Part of a small language model's weights.
Size: 16 layers, 3 heads of 128, MLP 1024 GELU, vocabulary 8192, 17.1M parameters.
Architecture: LayerNorm before each block, learned positions, biases on query, key and value.
Training: 272M tokens, 8307 steps.
Each number is 128 + 24 x the weight over its row's rms, rounded and kept within 0 to 255. Layers, rows and columns count from 0. The size above them is the row's rms in percent of the matrix's.

# layer 6 MLP down, 256x1024, rms 0.0527, rows 51-104, columns 512-639
size [100  99  96  96  96  98 103 104  96  98 106 103 101 101 102  98 103  98  98 100 100 101 102 111  96  97  97 101 103  98 103 102  97  96  99  91 102 107 101  98 103 105 100  94  95 102  99  95  99  99 102 101 100 103]
[[ 85 161 120 140 131 150 120 109 128 153 109 126 171 157 153 147 148 122 149 115 133 159 161 119 141 108 112 160 150 120 111 155 118 128 113 138 129 125 132 122 114 158 116 134 103 168 198 137 118 186 126 131 124 114 124 116 144 133 132 165 161 125 169 126 120 108 139 138  91 125 112 133 159 117 107 168 145 161 201  98 160 104  86 130  85 110 153 129 110 172 138 124 105 111 106  77 190 104 137 142 138 135 156 135 121 123 111 133 115  93 141 118 104 114  79 172 153  98 117 156 109 111  79 164 110 130  99 130]
 [108 130 152 121 121 117 118 120 112 152  93 151 111 116 101 123 134 112 123 145  99 115 158 113 147 152 123 167 149 121 149 172 153  99 111 118 110 117 128 155 111 147 115 148  82 112 143 152  46 115  90 143  97 155  98 145 159 135 148 116 167 125  99 143 104 104 119  98 123 111 158 134 128 170 107 183 139 123 116 129 132  92 117 123 141 143  89 109 139  96 117 178 142 137 116 101  96 146 157 140 139 113 131 134 136 161 151 125 105 138 153  82 127 140 133 131 135 142 132  80 123 153 102 131 125  92 158 138]
 [150 129 123  84 199 185 193 143 143  83 129 175 175 129 118  78 135 134 157 137 115 133 193 134  87 143 116 142 118 121 100 131 151 133 110 100 166  86 132 119 131 142 147 103 147 131 148 156 133 175 106 124 136 103 143 136  96 134  91 133 131 125 145  94 127 126 130 158 132  99  95 146 160 109  89 132 137  93 113 105 161 120 124 142 122 189 155 115 103 121 151 159 155 146 103 120 160 109 142 121 154 114 105 115 131 135 171 146 143 132 105 149 147 142 149 132 103 134 134 114 135 112 116 112 100 140 109 148]
 [115  88 130 135 142 104 110  97 171 145 167 103 101 130 155 157 145 137 116 117 119 122 118 107 132 153 116 116 128 117  92 135 123 164 139 138 137 186 105 118 137 125 123 115  95 102 170 130 110 152  88 128 161 187 111 154 141 165 137 112  84  97 134 113 126 117 159 129 155 123 140 163 113 135 149 181 126 166 101 142  90 157 128 121 134 108 120 143 131 172  99 185 132 134 124 152 131 128 162 143 150 105 129 163 112 113 177  87 109 159 139 101 113 123 111 146 145 145 108 176  98 110 143 169  79 155 112 141]
 [109 121 140 142 131 126  67 132 163 166  80 117 142 130 114 134 115 131 122 145 118 167 141 106 148 151 117  95 117 127 145 103 102 148 128 100  89 143 116 122 155  93 163 132  96 105 118 154 166 155  99 117 143 138  98 140 139 149 151 111 121 148 149 108 124 154 128 111 116 103 119 103  94 133 121 105 123 155 121 184 126 156 148 144 125 131 142  86 128 141  87 111 183 117 128 114 150 118 145 140 158 146 152  80 147 140 173 119 143 128 129 116 112 116  63 168 144 155 148 152 149  97 124 116 107 146 144 112]
 [128 126 128 131  72 136 107 205 121 121 118 131 115 107 144 122 117 131 158 185 106 121 104 124 107 131 139 142 110 104 116 148 135  96 127 129 103 159 114 171 176 144  97 171 123 124 131 151 150 135 144 129 111  96 120 133 159 149  95 168 137 134 134 158 131 100 128 132 133  61 152  97 143 142 145 142 130 119 129 140  95 123 117 168 117 119 102 113 126 126 166 115 107 141 136 172 142 169 144 140 155 115 132  95 131 168 154 120 141 101 143 167 165 136 169 137 147 122 130 153 136 102  97 146  89 124 145  99]
 [131 168 103 127  87 112 104 106 156 136 138 112 125 114 114  86 139 114 121 127  69 127 135 126 128 120 132 151 127 103 125 156 123 107 129 122 144 110 147 117 143 138 115 173 116  98 147 143 118 127 132 131  83 107 141 141 188 103 141 179 123 138 106 165  68 107 110 107 123 114 123 115 108 106 155 116 113 156 147 117 109 155 114 141 149 121 130 112 104 121 161 127 159 119 103 133  92 144 103 182 178 149 152 135 130 130 110 146 134 107 128 105 133 114 104 139 113 109 154 150 118 115 163 108 170 123 108 131]
 [104 139 181 154 166 116 166  93 125 124 146 156 152 132 127 135 188 117 125  92 129 130 151 108 176 160 167 123 150 137 134 144 110 128 108 144 110 105 134 116 142 103 112 105 140 133 125 133 154 119 140 137 126 103 122 116 120 143 131 124  95 125 107 130 116  83  94 109 128 144  79 108 124 115 155 117 141  90 184 125  92 103 165 126 123 122 150 110 125 153 103 134 151 172 124 122 147 139 126 107 110  92 124 140 126  94 103 146 121 111  98 115  63 155 141 128 111 104 145 122 147 144 149 123 156 116 142 142]
 [165 119  88 137 158 142 127 106 184 116 126 175 110 115 121 104  99 100  93 140  73 136 149 144  98 125 132 110 149 132 138 168 101 141 122 135 135 133 120 116 170 136 104  97 145 145 132 128  96  79 115 140 133 120 101 124 146 141  93 150 151 110 116 103 107 112 169 124 169  85 169 121  97 109 151 185 134 127 106 131 128 116 115 158 131 132 154 157 127 123 113 116 153 138 152 155 177 106 124 124 102  99 156 127 111 149 110 128  87 144 157 109 134 115 129  99 106 151 150 131 121 114 117 121 159 155 102 114]
 [153 125  94  97 172  84 114 129 129  96 103 139 153 128 150 108 168 154 137 115 137 134 152 146 133 114 174 118 101  77 119 105 128 136  99 120 113 148 161 126 131 162 121 142 114 150 158 144 114 126 168 129 134 115 129 133 134 129 135 158 142 160 107 117 122 132 112 178 152 141 166 118 180 126 109 139  98 163 157 144  97 157  94 124 114 102 138 133 110 122 134 118 126  97 147 120  53 114 124 171 193 157 133 113 125  95 117 137 157 130 158 150 124 138  98 108 103 115  84 152 123 106 148  80 117 107 107  97]
 [136 140 130 121  96  89 132 163 156 160 144 124 106 143 119 112 128 121 101 144 158 130 147 110 105 108 128 114 112 132 142 132  93 151 146  96 150 116 151 140 113 102 126 148 139 124  73 148  73 158  92 151 102 108 162  95 141 135 154 121 143 124 124 115 162  68 123 128 133  63 137 120  88 112 152 128 170 125 126 133 171 135 114 152 118 122 128 159 161 107 117 147 144 100 109 130 176 154 109 125 146 140 130 144 110 146 106 160 130 154 152 103 115 148 124 208 148 112  83 145 128  98 137 120  88 115 114 108]
 [153  91  80 119 167 106 114 138 129 128 110 105 106 130 147 155  52 175 160 103 100 147 123 139 151  96 107 142 141 124 111 120 132 150 119 123 106 103 129 130 120  82 126 120 105 114 111 146 103 147 150 119 113 136 146 137 136 112 114  69 169  99 139 126 142 145 113 140 108 119  99 142 101 101 121 138 133 127 109 143 146 126 158 119 107 176 112 140 100 132 127 111 138 151 107 131 142 112 134  98 146 116 101 126 111  83 102 142 139 154 100 100 117 116 125 144  95 146 138 151 107 115 167 163 119 131 155 113]
 [118 109 142  79  92 119 124  76 143 113 116 100 136 143 128 136 104 111 132 160  69 142  81 126 156 127 129 113  92 113 157 101 162 123 161  86 134  96  92 105 117  91 134 128 126 103  88 119 130 137 136  82 135 102 156 152  92 101 158 187 121  98 105 128 139 154 161 137 120 168 100 106 145 109 139 137  88 139 142 143 142 105 141 134 152 109 140 145 102 105  81 120 165 127 138 104 117  77 120 143 144 120 131 134 158 129 152 103 138 113 137 149 113  88 129 151 133 140 144 115 133 139 129 123 132 115  91 174]
 [127 146 117 165 193 108  83 172 160 151 143 104 109 116 155 119 116 144 157 166 110 151 148 158  97  99  93 129 137 128 154 136  77 125 127 152  90 170 126 121 117 116 135 103 126 130 117 163  98 154 115 176 130 117 116  87 141 134 111 127 159  61 125 124 158 145 138 104  92 158 198 109  90 130  75 142 161 132  50  94 146 100 126 120 106 144 112 132 137  86 139 183 165 129 106 123 147 151 128 120 115 137 145 110  70 147 123 104 128 125  89  93 120 155 133 118 119 124 123 132  89  97 105 113 144 122 109 131]
 [121 124 114 114 170 137 114 141  98 110  95 141 104  87 109 117 157 146 139 129 160 119 126 111 105 144 128 134 112 109 119 123 119 142 127 104 141 103 114 100 118 118 170 129 142 135 151 161 143 165 150 133 117 136  96 126 142 152 140 113  78 165 117 143  96 128  94 156 140 129 134 189 137 152 114 126 128 128  91 120 113 157 107 123 122 114 137 131 110 109 147 140 161 151 105 127 155 114  96 127 125 147 107 125 122 134 112 111 117 136 127 167 180 158 103 172 103 127 130 109 158 139 149 121 157 133 149 127]
 [126 138 104 139 105 143 137 127  92 139 124 113 121 111 110 134 175 158  91 127 134 122 112 155 110 138 142  89 102 126 125 133 112 116 119 141 135 148 139 135 151 150  94 143 120 161 115 122 144 136 140 113 146 138 161 119 113 113 126 137 110 161 146 152 120 105 132 177 145  89  98 127  95 150 109  95 102 103 141 130 145 160 152 107  64 140 141 157 119 142 111 106 157 135 143 137 168 144 162  91 116 132 130 137  86 105 136 161 113 110 123 131 113 122 122 124 115 105 135 112 137 178 148 105 137 113 137 126]
 [112 120 117 147 140 101 107 146 145 126  94  95 129 172 137 116  92 102 174 135 153 176 149 158 128 113 122 140 146 122 146 102 104  71 121  87 104 143  85 139 139  88 131 128 108 127 126 145 124 172 141  86 129 132 119 119 102 153 124 150 133 160 138 114 128 167 130 142 157 115 144 101  96 118 111 122 111 106 126 147 115 139 115  76 149 139 131 100 127 121  94 112 109 125 150 132 148  84 132 149 114 107 124 163 143  97 183 172  98 121 134 132 132  65 126 104 120 159 131 134 116 157 135 131 113 151 132 116]
 [186 148  63 121 195 176 170 156  96 125 144 141  98 128 113  99 107 119 133 132 157 115 103 140 130 103 121 116 111 153 122 102  93 162  91 119 127 170 145 154  97 149 155 133 123 116 117 145 173 151 101 159 158 153  96 109 154 143 143 147 145 116 142 107 141 144  95 102 147 100  93 124  96  76 118 118 165 111 103  96 153 112 126 137 123 104 114 159  97 146  76 141 117 162 120 172 110 139 174 125 139  94 128 156 107 143 105 120 136 115 109  75 112  83 117 133 140 130 162 128  89 143 101 127 120 154 109 107]
 [132 115 141 158 141  64 116  97 146 135 162 111 115 146 118 165 156  97  87 122 170 157 124 109  94 106 161 133 145 109 140 159 125 149 125 145  99 161 107 138 140 128 122 151 106 179  98 159 145 126 175 112 109 135  98 147 121 105 174 117 114 139 129 122 159  60 179 131 103 133 177 133 130 146 136 140 159  94 140  85 127 150  78 124  94 158 139 107 131 140 128 156 126 118 138 137 145 100 101 123 156 117 150 112 124 115 127  83 107 109 139 113 154  70 103 114  98 155 138 136 167  93 152 114 114 124 142 118]
 [ 92 140 135  99 140 127  82 107 141  99 140 100 139 102 125 145 109  95 140 117  90 169 105 156 142 140 145 120 146  98  55 176 135 102 108  93  85 135 151 124 105 130 134 152 104 135 141 125 127 112 110 137 144 143 103  90 125 147 142 140 143 163 151 145 132 120 117 121 174 110 112 125 132 103 138 140 146 122 113 123 165 131 162 123 129 109 114 152 147 131 137 128 143 137 178 102 144 122 134 145 108 131 120 132 141 156 106 117 131 133 112 120 140 142 190  71 116  87  73 140 119 123  98 162 164 113 114 114]
 [141  99 135 135 102  80 132  68 110  98 150 114 139 108 167 155 123 110 194 127  84 124 115  86 107 112 145 112 132 114 106 140 143 166 115 117 135 128 120 100 136  82 143 163 102 163  93 111 119 143 111 113 116 123 143 156 111 133 115 104 116  98 129 165 105 120 107 131 127 144 100 121 141 118 132 123 121 107 142 175 109 121  84  79 120 149  86  94 188 151 120 133 136 171 134 118 126 145 135 142 109 158 147 122  92 134 106 175 119 152 160 103 116 112 119 166  74 135 111 148 114 142 122 140 131 183  91 130]
 [108 103 118 140 122 142 108 134 128 118 105 132 135 100 132 132 139 152 133 145 115 151  79  92 123 104 145 116 108  97 168 128 144 134 133 147 136 131 157 104 145  95 187 117 131 158 140 156 117  95 120 122 164 114 112  98 127 174 115 113 119 108 116 123 149 200 141 115 135 134 149 110 157 128 151 103 144 140 114 106 143 129 126  81 147 159  99 127 118 143  87 129 138 129 104 106 146 124 143  86 139 124 114 113  88 106 131 114 125 137 158 139 133 129 133 141 168 121  89 160 135  92  96 128  83 156 115 164]
 [129 103 153 184 118 138 118 152 120 161 156 171 106 122 117  88 139 164 162 140 127 159 156 130 129  81 127  99 170 160 104 124 144 118 107 143 137 145 120 166  84 135 137 100 154 141  96 162 145 131 122 134 111 134 132 160 116 141 108 119 141  79 162 169 129 107 132 125 159 127 134  94  96 122  89 100  96 102 129  97 141 113 126 120 113 152 116 128 127 138 130 155 103 120 150 116 127 159 116 140 154 142 132 132 118 125 116 114 140 121 137 101 115  91 100 128 135 148 112 144 114  88 211  95 112 104 137 135]
 [139 134 143 116 188 149 142  88 109 122 140 113  82 167 151 111 180 165 134 131 156 118 111 143 103 111 153 124  67 107 144 132 155 124 129 123 116  94  85 114 154 114 128 143 113 133 111 119 126 159 167 122 155  84 110 167  83 135 121 156  65 127 124 181 145 121 129 189 184 160 134 133 101 123  78 104 120 132 130 130  97 119 111 129 177 117  97 156 113 128 121 122 109 144 132 129 128 121 100 134 161  95 205 113 109  98 137  85 132 157 157 162 135  57 116 144 122 127 130 135  92 125 155 107  98 127 166 112]
 [ 87  96 148 147 186 145 116 151 114 120 161 125 122 116 127 140 140  85  94 165 165  93 139 110 110 147 129 194 101 130 100 122 112 157 138 129 174 146 106 125 117 129 124 127 132 112 115 141 113 141 132 120 123 108 157 126 115 119 131 132 126 190  90 121 162 134 107 126 148  93  96 151 134 155  92 138 121 126 109  72 150 114 153 150 116 113 159 130 170 166 168 108 131 121 170 127 155 152 137 125 166  78 135 139 111 123 127  97 145 132 161 137 119 156 127  74 143 115 123 117 132 117  95 129 156  95  80 115]
 [129 146 169 118 169  99 146 164 143 100 144 118 128 134  94 124  71 112 172 153 137 128 119 122  95  96 146 182 142  78 138 117 121  96 159 137 140 113 125 148 130  98 141 160 145 119 155 147 140 125 103 139  87 108 136  90 183 101 148 141 131 121 145 104 149 133 122  86 129 137 133 138 157 130 146 108  90 129  75 150 119 117 152  99 100 131 108 101  80 166 106  89 141 174 171 149 126 127  69 131 141 102 106 144 122 169  74 127 136  77 120 159 131  93 103  94 121 158 164 118  71  83 129 104 139 121 184 122]
 [115 131 143 109 106 139 114  84 106 140 131 119 115 133 122 123 105 105  93 140 123  89 113 139 110 147 127 138 162  93 111 149 127  93 121 156 124 120 103 129 150 136 121 119  89 141 143 122 141 131  62 153 101  83  89 123 122 145  99 121 123 150  92 146 136 127 101 116 141 144 111 112 176 121 119 118 115 117  86 136 144 127 129 175 138 132 123  85 106 128 107 129 126 129 121 132 150 153 122 134 151 129 160 113  94 150 160  96 136  90 121 162 129  96 144 130 120 123 125 172 166 118 104 110 124 120 116 103]
 [101 150  71 109 119  69 125 122 103 108 114 113  90 139 146 180 170  90 153 138 145 154 147 117 112 119 115 127 150 149 155 113  73  88 134 114 123 161 154 126 102 157  65 103  95 122 126 110 159 175  92 124 128 140 151 137 117 110 142  85 145 122  95 105 109 150 127 109 115 118 146 122 131 170 149 143 135 127 149 126  94 134 109 152 103 145 124 123 136 163  98 140 116 130  91 146 160 141 181  90 155 164 163 125  90  87 123 134 115 103 164 126  94 142 154  84 144 153 115  92 127 138 122  73 130 144 102 164]
 [140 163 170 167 124 125 139 130  99 117 137 151  86 117 123 134 126  83 147 143 158  60 140 113 133 165 144 142 124  99 132 154 137 112 102 119 154 130 116 100 167 143  96 158 141 124 125 137  80 146  95 120 150 134 128 153  59 122 127 150 144 121  80 156 154  81  81 117 128 109 167  96 101 119  74 143 107 134 169 134 138 118 146 156 180  96 118 140 142 101 144 115 166 165 140 156  86 119 160 135  87 110 114 130 105 100 141 146 145 121 128 101 161 166 110  92 160  84 145 126 131  27  97 134 101  90 116 112]
 [136 125 102 154 166 163 143 174 141 135 138 117 166 144 137 118 142 158 129 123 159 127 129 159 108 172  99 148 110 126  95 130 103 143 123 112  99 202 134 143 196 109 128  94  83 122 134  92 154 194 139 161 146 160 143 111 145 152 145 111 151 140 126 145  79 106 121 117 124 151 150 109 151 111 103 136 109 117 132  90 149  95 120  98 111 122 147 113 143 146 167 163 151 138 105 135 152 112 118 113 157 135 136  90 101 135  85  81  77 128 131  89 123 146 128 148 140 134  94 150 156 117 145 122 145 114 146 164]
 [162 153 104  91 148 104 136  85 139 139 130 143 118 164 129 134 123 146 165 129 109 175 139 148 126 112 120  67 122 104  82 102  98 110 109  58  77 117 138 126 177 155 121 105 147 112 101 133 128 152 118  95 141 127 171 101 107  87  73 134 114 126 126 137 178 114 151 124 115 168 110 110 128 100 131 102 100 106  87 132 136  98 153  92 118 102 164 153 148 153 114 153 176 151 132 132 115 169 153 136 118 121 122  88 150 143 136 198 108 131 148  96 106 129 151 139 120 166 133 104 142 179 133 104 119 164 121 107]
 [147 127 138 130 113 123 138 128 140 109 113 119 133 175 149 155 140 110 133 107 140 122 115 102  97 177 118 132 120  96  96 138 131  94 122 144 123 151 105  84 119 107 150 124 126 109 130 148 111 124 158 128 157 116 110 106 118 106 131 148  95 113  85 150 207 146 125 123 129 117 145  88 125 145 134  84 127 160 109 101 126 110  83 107 136 122 117 115 142 139 122 106 141 179 110 129 159 125 130 136 102 125 109 173 114  98 139 156 138 139 150 123 113 160 109 116  99 106 162  94 120 112 147 143 122 105 143 113]
 [132 105 159 122 124 106 123 120 143  96 125  86 112 127 162 127 158 130 130 164 109 137 145 122 156 149 155 102  92 140 101 143 111 104  91 142 143 145 162 147 107 125 131 114 140 141 133 161 121 102 106 146 129 143 148 164 130 124 109 111 176 186 127  94 145 122 141 123 118 125 138 122 129 117 100 135 173  80 172  95 116 157 181 115 100 153 112 145 109 134 160 167 144  99 155 119 135 175 131 106 152 193  85 174 135  99 132 148 132 111  95 111 116 121 115 101 130 131  99 136 116 112 100 124 139  86 111 124]
 [113 103 127 182 127 124  98 151 125 147 139 160 103  89 131 101 131 154  96 140 123 110 154 122 138  78  90 122 169 139 146 151 128 168 141 159 138 173  90 120 108 114  82 128 124 151 184 148 130 127  82 131 125 173 140  99 148 117  97 144 170 113 165 148 109 143 150 149 142 168 141 135 155 131 172  98 109 115 144  94 150 140 152 197 139 112 177 131 122 147 135  88 135 141  88  72 110 145  98 142 151 155 137 163 138 125 118 170 122 156  87 113 100  84 155 119 171 109 119 129 153 136 132 133 144 142 147 179]
 [111 103  92  85 107 147 108 116 144  79 101  86 103 124 128 157 141 123 155 157 128 123 150 149 148  86 127 145 171  76 158 110 126 157 138 140 108 123 147 158 117 119 146 122 128 140  84 108  83 129 111 117  80 149 120 114 113 137 136 124  74 165 120 143 104  73 126 147 153 136 100 104 131  91 127 119 108 103 126 117 137 145 152 138  95 101 133 108 146 133 117 124 140 138 149 123 137 139 101  49 110 156 121 106 153  97 125 159 110 120 135 113 145 139 115 123 152 111 127 146 129  84 101 114 147 113 134 138]
 [125 116 108 105 123 133 157 140 126 116 116 159 122  86 137 121 150 178 147 154 167 118 139  92 148 162 136 103 150 124 102 150 135 114 127 137 147 130 104 182 125 134  74 117 118 144 120 140 141 154 112 141 142 157 156  82 133  95 105 110 163 187 171 104 130 130 154 137 107 124 113 132 114 129 165 138 173 142 116 124 122 129 130 131 121 129  91 106 141 131  75 174 141 129 113 126 104 168 122 110 123 154 120 143 186  94 136 106 123 107 117 109 110 175 119 117 170  94 145 112 104  78  98 134 114 156  94 137]
 [121 164 118 168 133  90 164 141 131 115  94  93 140 145 140 178 116 108 151  76 146 139 157 142  97 122 107 132 135  59 118 174 142 149 121 128 130  53 129  96 108 125 150 135 152  74 157  66 159 159 125 111 113 164  94 115 141 139 139 132 147 152 152 141 132 113 102 113 126 194  98 125 159 100 101 112 122 121 107 158 126 111  81 139  99 152 156 147  58 165 133 135 138 148 118 128 123 171 119 162 105 103 130  81 133 122 108 151  85  98 118 159 120 167 126 161 111 104  90 153 128 142 113 159 113  94 102 133]
 [155 102 126 115 105 143 136 148  93 107 100 133 132 139 126 138 182 106 155 127 123 142 132 137 126 116 126 139 135 125 125 163 179 136 118 110 140 148 148 136 157 138  96 127 150 172 118 100 129 157  62 115 118 136 134 125 113 100  93 109 126 118  61 134 129 129 123 117 120 147 101 166 115 120  86 169 102 121 135 123 126 125 163  79 127 144 113 115 159  84 131 101 163 150 120  66 129 149  93 122 166 149 154 137 178 100 143 114 109  91 150 107 115 130 129  79 117 161 139 127 114  87 142 138 119 106 120 163]
 [108 151 176 121 162  76 131 120 126  97 123 109 138 158 136  91 148 132 105 154 193 158  96 109 154  76 109  95 135 134 128  83 134 113  99 155 104  93  83  93 133  83 150 131 160 114 146 121 120 129 132 114 113 141 123 109  67 128 130 143 119 150 145 124 142  92 120 120 111 107 135 124 109 144  75 140 115 103 105 178 117 117  74 138 100 131 120 132  83 123 118 141 111 124 138 119 121 145 143 113 133 112 118 148 108 133 122 121  98 112 119 134 123 137 116 138 132 144  77 118 139 104 108 169 120  63 151 114]
 [130 147 153 136 126 136 145 106 102 131 124 156  98 143 155 130  85 135  83 125  97 116 141 112 125 127 104 119 142 129 113 139 117  94  96 163 122 125 140 123 107 105 120 161 108 103  84 156 134  86 142 132 143  89 109 136 129 138 149 127  81 129 172 127 156 126 143 145 140 134 132 122 127  93  97 127 129 119 124 125 136 129 156  87 127 150 107  86 134 129 113  95 133  87 136 106 101 118 124 142 127 136  96 142 151 117 159 128 139 140 144  88 134 129 130 162 117 114 149 109  98 124 103 151 126 117 163  99]
 [141 122 104 136 130 146 113 102 132  94 106 157 129 174 158 128 121 122 120 138 107 129 133 129 110 113 125 113  91 168 153  90 147 149 106 193 136 126 100 125 154 117 135 134 102 157 176 100  80 119 128 148 131 120 127 142 136 140 131 169 103 111 102 108 147 139 100 131 150 156 111 118  95 106 119 139 145 154 131  93 167 126 144 137 141 115 149 111  90 114  95 135 150 130  97 104 137 149 158 119 120 139 108  78  81 147 106 133 158 118 125 149  88 126 118 109 126 125 113 130  79 156 123 160 137 138 103 152]
 [145 149 132 162 160 128 123 143 111  84 100 152 151 126 148 124 154 107 135 121 128 117 181 138 116 145  95 114 175 186  51 108 166 147 134 121 156 149  95 121 149 159 111 146  86 140  85 124  98 144 125 139 163 152 129 129 186 126 138 147 123 156 181 146 151 121 142 116 147 170  69 135 107 128 135 139  88 153 107 154 111 109 136 187 130 143 155 126 135 142 134 115 136 110 142 126 106 144 157 115 145 121 125 158 125  81 138 108 128 126 141 148 140 127 104 135 157 106 103 124 110 120 109 133 148 110 108 120]
 [ 99 156 162 120 120 141 126 117 137 138 107 124 182 125  92 150 144 139  84 112 175 134 119 103 103 185 129 139 102 144 112 138 136 117 132 136 164 138 104 103 101 144 112 105 151 116  96 100 128 138 119 121 113 148 121 111 114 142 148 121 121 121 163 150 150 137  98  98 108 120 125 165  91 166 148 134 104 158  73  88 133 149 111  80 136 125 108 108 135 110 156 120 108 152 135 112  93 155 103 121 150 144 123 139 125 123 124 143 127 158 161 145 139 113  80 138  97 107 123 134 126 107 122 155 138 163 138 125]
 [ 81 181 134 115 118 162 138 143 181 174 115 138  92 119  80 110 188 106 105 184 122 106 171 184 115 139 102 154 133 122 146 135 158 151 146 139 118 132 117 114 167 117  98  96 134 113 147 153 143 149 136 102 127 104 163 168 146 112 153 153 126 117 122  86 105 134 134 130 149 167 124 103 135 130 128 105 104 112  85 149 135 115 137 131 109 120 132 133 127 115  74 115 156 133 139 116  68 161 111 147 121 149 139 130 145 137 109 154  69 157 154 112 130 100 130 107 106 147 129 126 112 117 143 101 141 144 117 168]
 [ 94 166 161 115 149 139 171 124 156 125 107 122  96 124 111 182 136 111 156 142 162 124 122 117 113 156 125  86 125  87 125 101 157 141  93  99 112 161 114 200 130 139 131 110 116 136 167 158 132 152 151 148 109 128 139 134 119 153 115 119  60 118 135 148 127 146 129 143 130 118 150 123 110  77 126  81 117 137 143 141 148 102 155 161 144 101  97 116 113 147 133  92 100 119 127 104 142 158 146 106 140 130  94 144 139 138  75 175 107  89 133 160 113 111 120 147 109 100 162 108 134 104 161 138  85 116 160 102]
 [138 160 144 131  84 109 141 122 170 134 155 145 136  98 140 142  79 171 119 112  61 105 122  51 145 102 136 119 129 109  95 102 145 122 157 143 134 127 139 112 151 132 170 109 112 144  95 133 177 110 105 102 125 112 155 160  77 103 133 153 145 140 143 117 106 110 107 136 137 135 116 134 124 101 189 138 114 104  90  98  84 120 137 163 118 130  87 106 150 107 165 155 119 111 143 133  94  75 101 152 112 181 147 107 150 154 151 166  83 155 112 123 109 122 132 119 116  91 200 151  83 153 137 155 163 124 127 132]
 [146 127 127 146  98 148  97 161 128 147 152 126  98 147 139 140 117 141 134 111  90  97 142  91  91 105 102  98 147  83 122 116 100  75 165 150 129 124 116  84 113 129 114 141 132 127 138 100 172 108 145  78 172  64 159 126 103 118 121 125 152 133  96 126  96 207 144 153 111 148 103 138 134 110 146 170 165 103 134 124 127 135 155 152 146 132 184 113 130 121 173 104 136 108 193 101  89 120 185 130 154 139 165 122  78 155  80 137 117 136 117 102 133 188 103 109  96  94 167 127 108 151 140 142  87 119 115 124]
 [165 122 108 116 144 115 122 138 144 152 142 127 113 109 128 153 147 141  90 120 115 132  89 164 128 159 119  96 136 155 122 112 103  93 166  78 147 149 127 143 134 111 104 133 112 136 104 137 174 161 134  97 127 145 159  94 129  89 134 140  71 149  90 118 124 151 108 129 110 104 115  88 120  91 133 142 126 126 111  96 144 106  51 182 171  99 130  91 164 145 123 137 109 115 157 111 128 140 131 138  99 160 140 156 154 120 137  88 165 121 148  87 115 152 118 152 100 124  94  91  68 140 120 148 133  97 161 115]
 [119 159 104 115  92 123 120 100 108 147 144 132 130 126 105 122 138 192  92 137 144 128  89 100 148 131 122 117 158 164 139  95 158 123 118 130 147 115 109 143 139 137 141 109 143 117 116 126 184 142  67 117 108 163 160 156 108 111 138 177 121 142 128 137 177 149  88 101  66 151  83 107 145 156 135 117 140 104 157 111  92 109 152 157 162 116  87 119 113 134 128 140 101 141 169 111 101 117  95 144 158 132 144 112 137 156 140  59 104 139 121 129 147 135 139 162 131 125 120 125 150 138 120 144 140 149 157 119]
 [117 112 127 156 112 144 147  92 139 115 105  91 145 154 104 172 117 106 114 116  94 117 113 136 193 110 181 135 100 115  87 137 117 143  99 196 117 157 166  77 188 123 162  90 136 121 146 121 118 149 168 112 112  65 179 149 100 153 147 140 111 132 144 149 138 156 124 136 105 145 155 108 136 107 187 132 128 174 122 140  78 139 125 131 116 130 157 115 147 146 116 172 123 144 153 132 118 125  96 100  93 131 129  79 150 126  86 130  91 126 132 135 138 138 157 126  89 132 153 106 141 140 156 107 149 141 139 110]
 [120 136 149 113 168 109 109 168 123 141 126 135 129 123 119 155 126 165 127 102 112 125 139 152 132 143 130 113 163 141 160 131 118 141 152 123 157 138 124 120 114 112 124 119 103 110 117 133 143 138 142 105 114 131 138 113 133 160 108 125  90 105 130  92  86 162 120 149 149 133 117 125 125 137 129  84 147 123 139 169  92 158 143 139 148 105 115 134 117  85 140 109 117 121 146 176 125 131 104 117 132 136 125 135 178 127  96 113 139 121 145 129 117 115 125 110 107  97 167 127 117 126 139 129 148 133 116  81]
 [173 125 141 125 142 155 164 151 142 144 101 117 132 149 108 151 144 149 152 114 165 121 106  98 103 151 166 146  60 130 142 155 134 108 133 136 114 140 133 147 142 121  94 142  64 134 166 133 185 107 132 143 119 158 116 158  85 101 111 143 108  80 125 115 109 117 139 136 136 142 140 116 113 148 154 149 138 108 136 126 144 123 149  95 169 110 119  59 129  97 133 154 142 168  66 157 119 114 157 148 184  87 142  96 128 156 133 116 180 134 155 122 108 134 132 154 133 123 118 125 159  96 121 124 149 168 108 146]
 [146 103 128 132 102 117 153  97 105 102 117 107  92 131 131 158 149 150 142 110 138  92 167 142 120 162 159 127 117 129 165 154 134  85 130 100 149 139  90 149 110 174 127 109 118 162 137 119 188 112 152 109 112 160 135 102 129 152 137 145 119 111 120 165 141 137 137  93 122 147 134 143 148 137 166 114 100 127 177 103 164 157 127 157 108  82 118 117 151 110 154 116 137  99 130 121 102 122 147 108  93 103 144 142  86 109  93 149 106 147 102 151 136 126 159  91 115 142 132  89 116 118 103 160 157 104 153 134]
 [119  75 113 134 130 151 126 154 140 158  99 128 100 123 123 163 153 119 135 109 144  80 103 109 159 128 131 137  78  90 118 114 153 103 106 109 169  51 134 142 112 101 136 118 121 124 109 124 115 156 153 119  85  77 100 116 137 116 121 151 138 147 137 137 146 143 130 102 130 138 110 131 109  83 115 114 111 168 137  77  81 125 110 190 171 119 172  99 148 118 110 105 137 186 142 141 156 105 159 161 146 127 137 108 155 124 109 167 115 104 155 131 131 133 145 139 134 160 117 148 117 147 161 120 109 138  75 104]]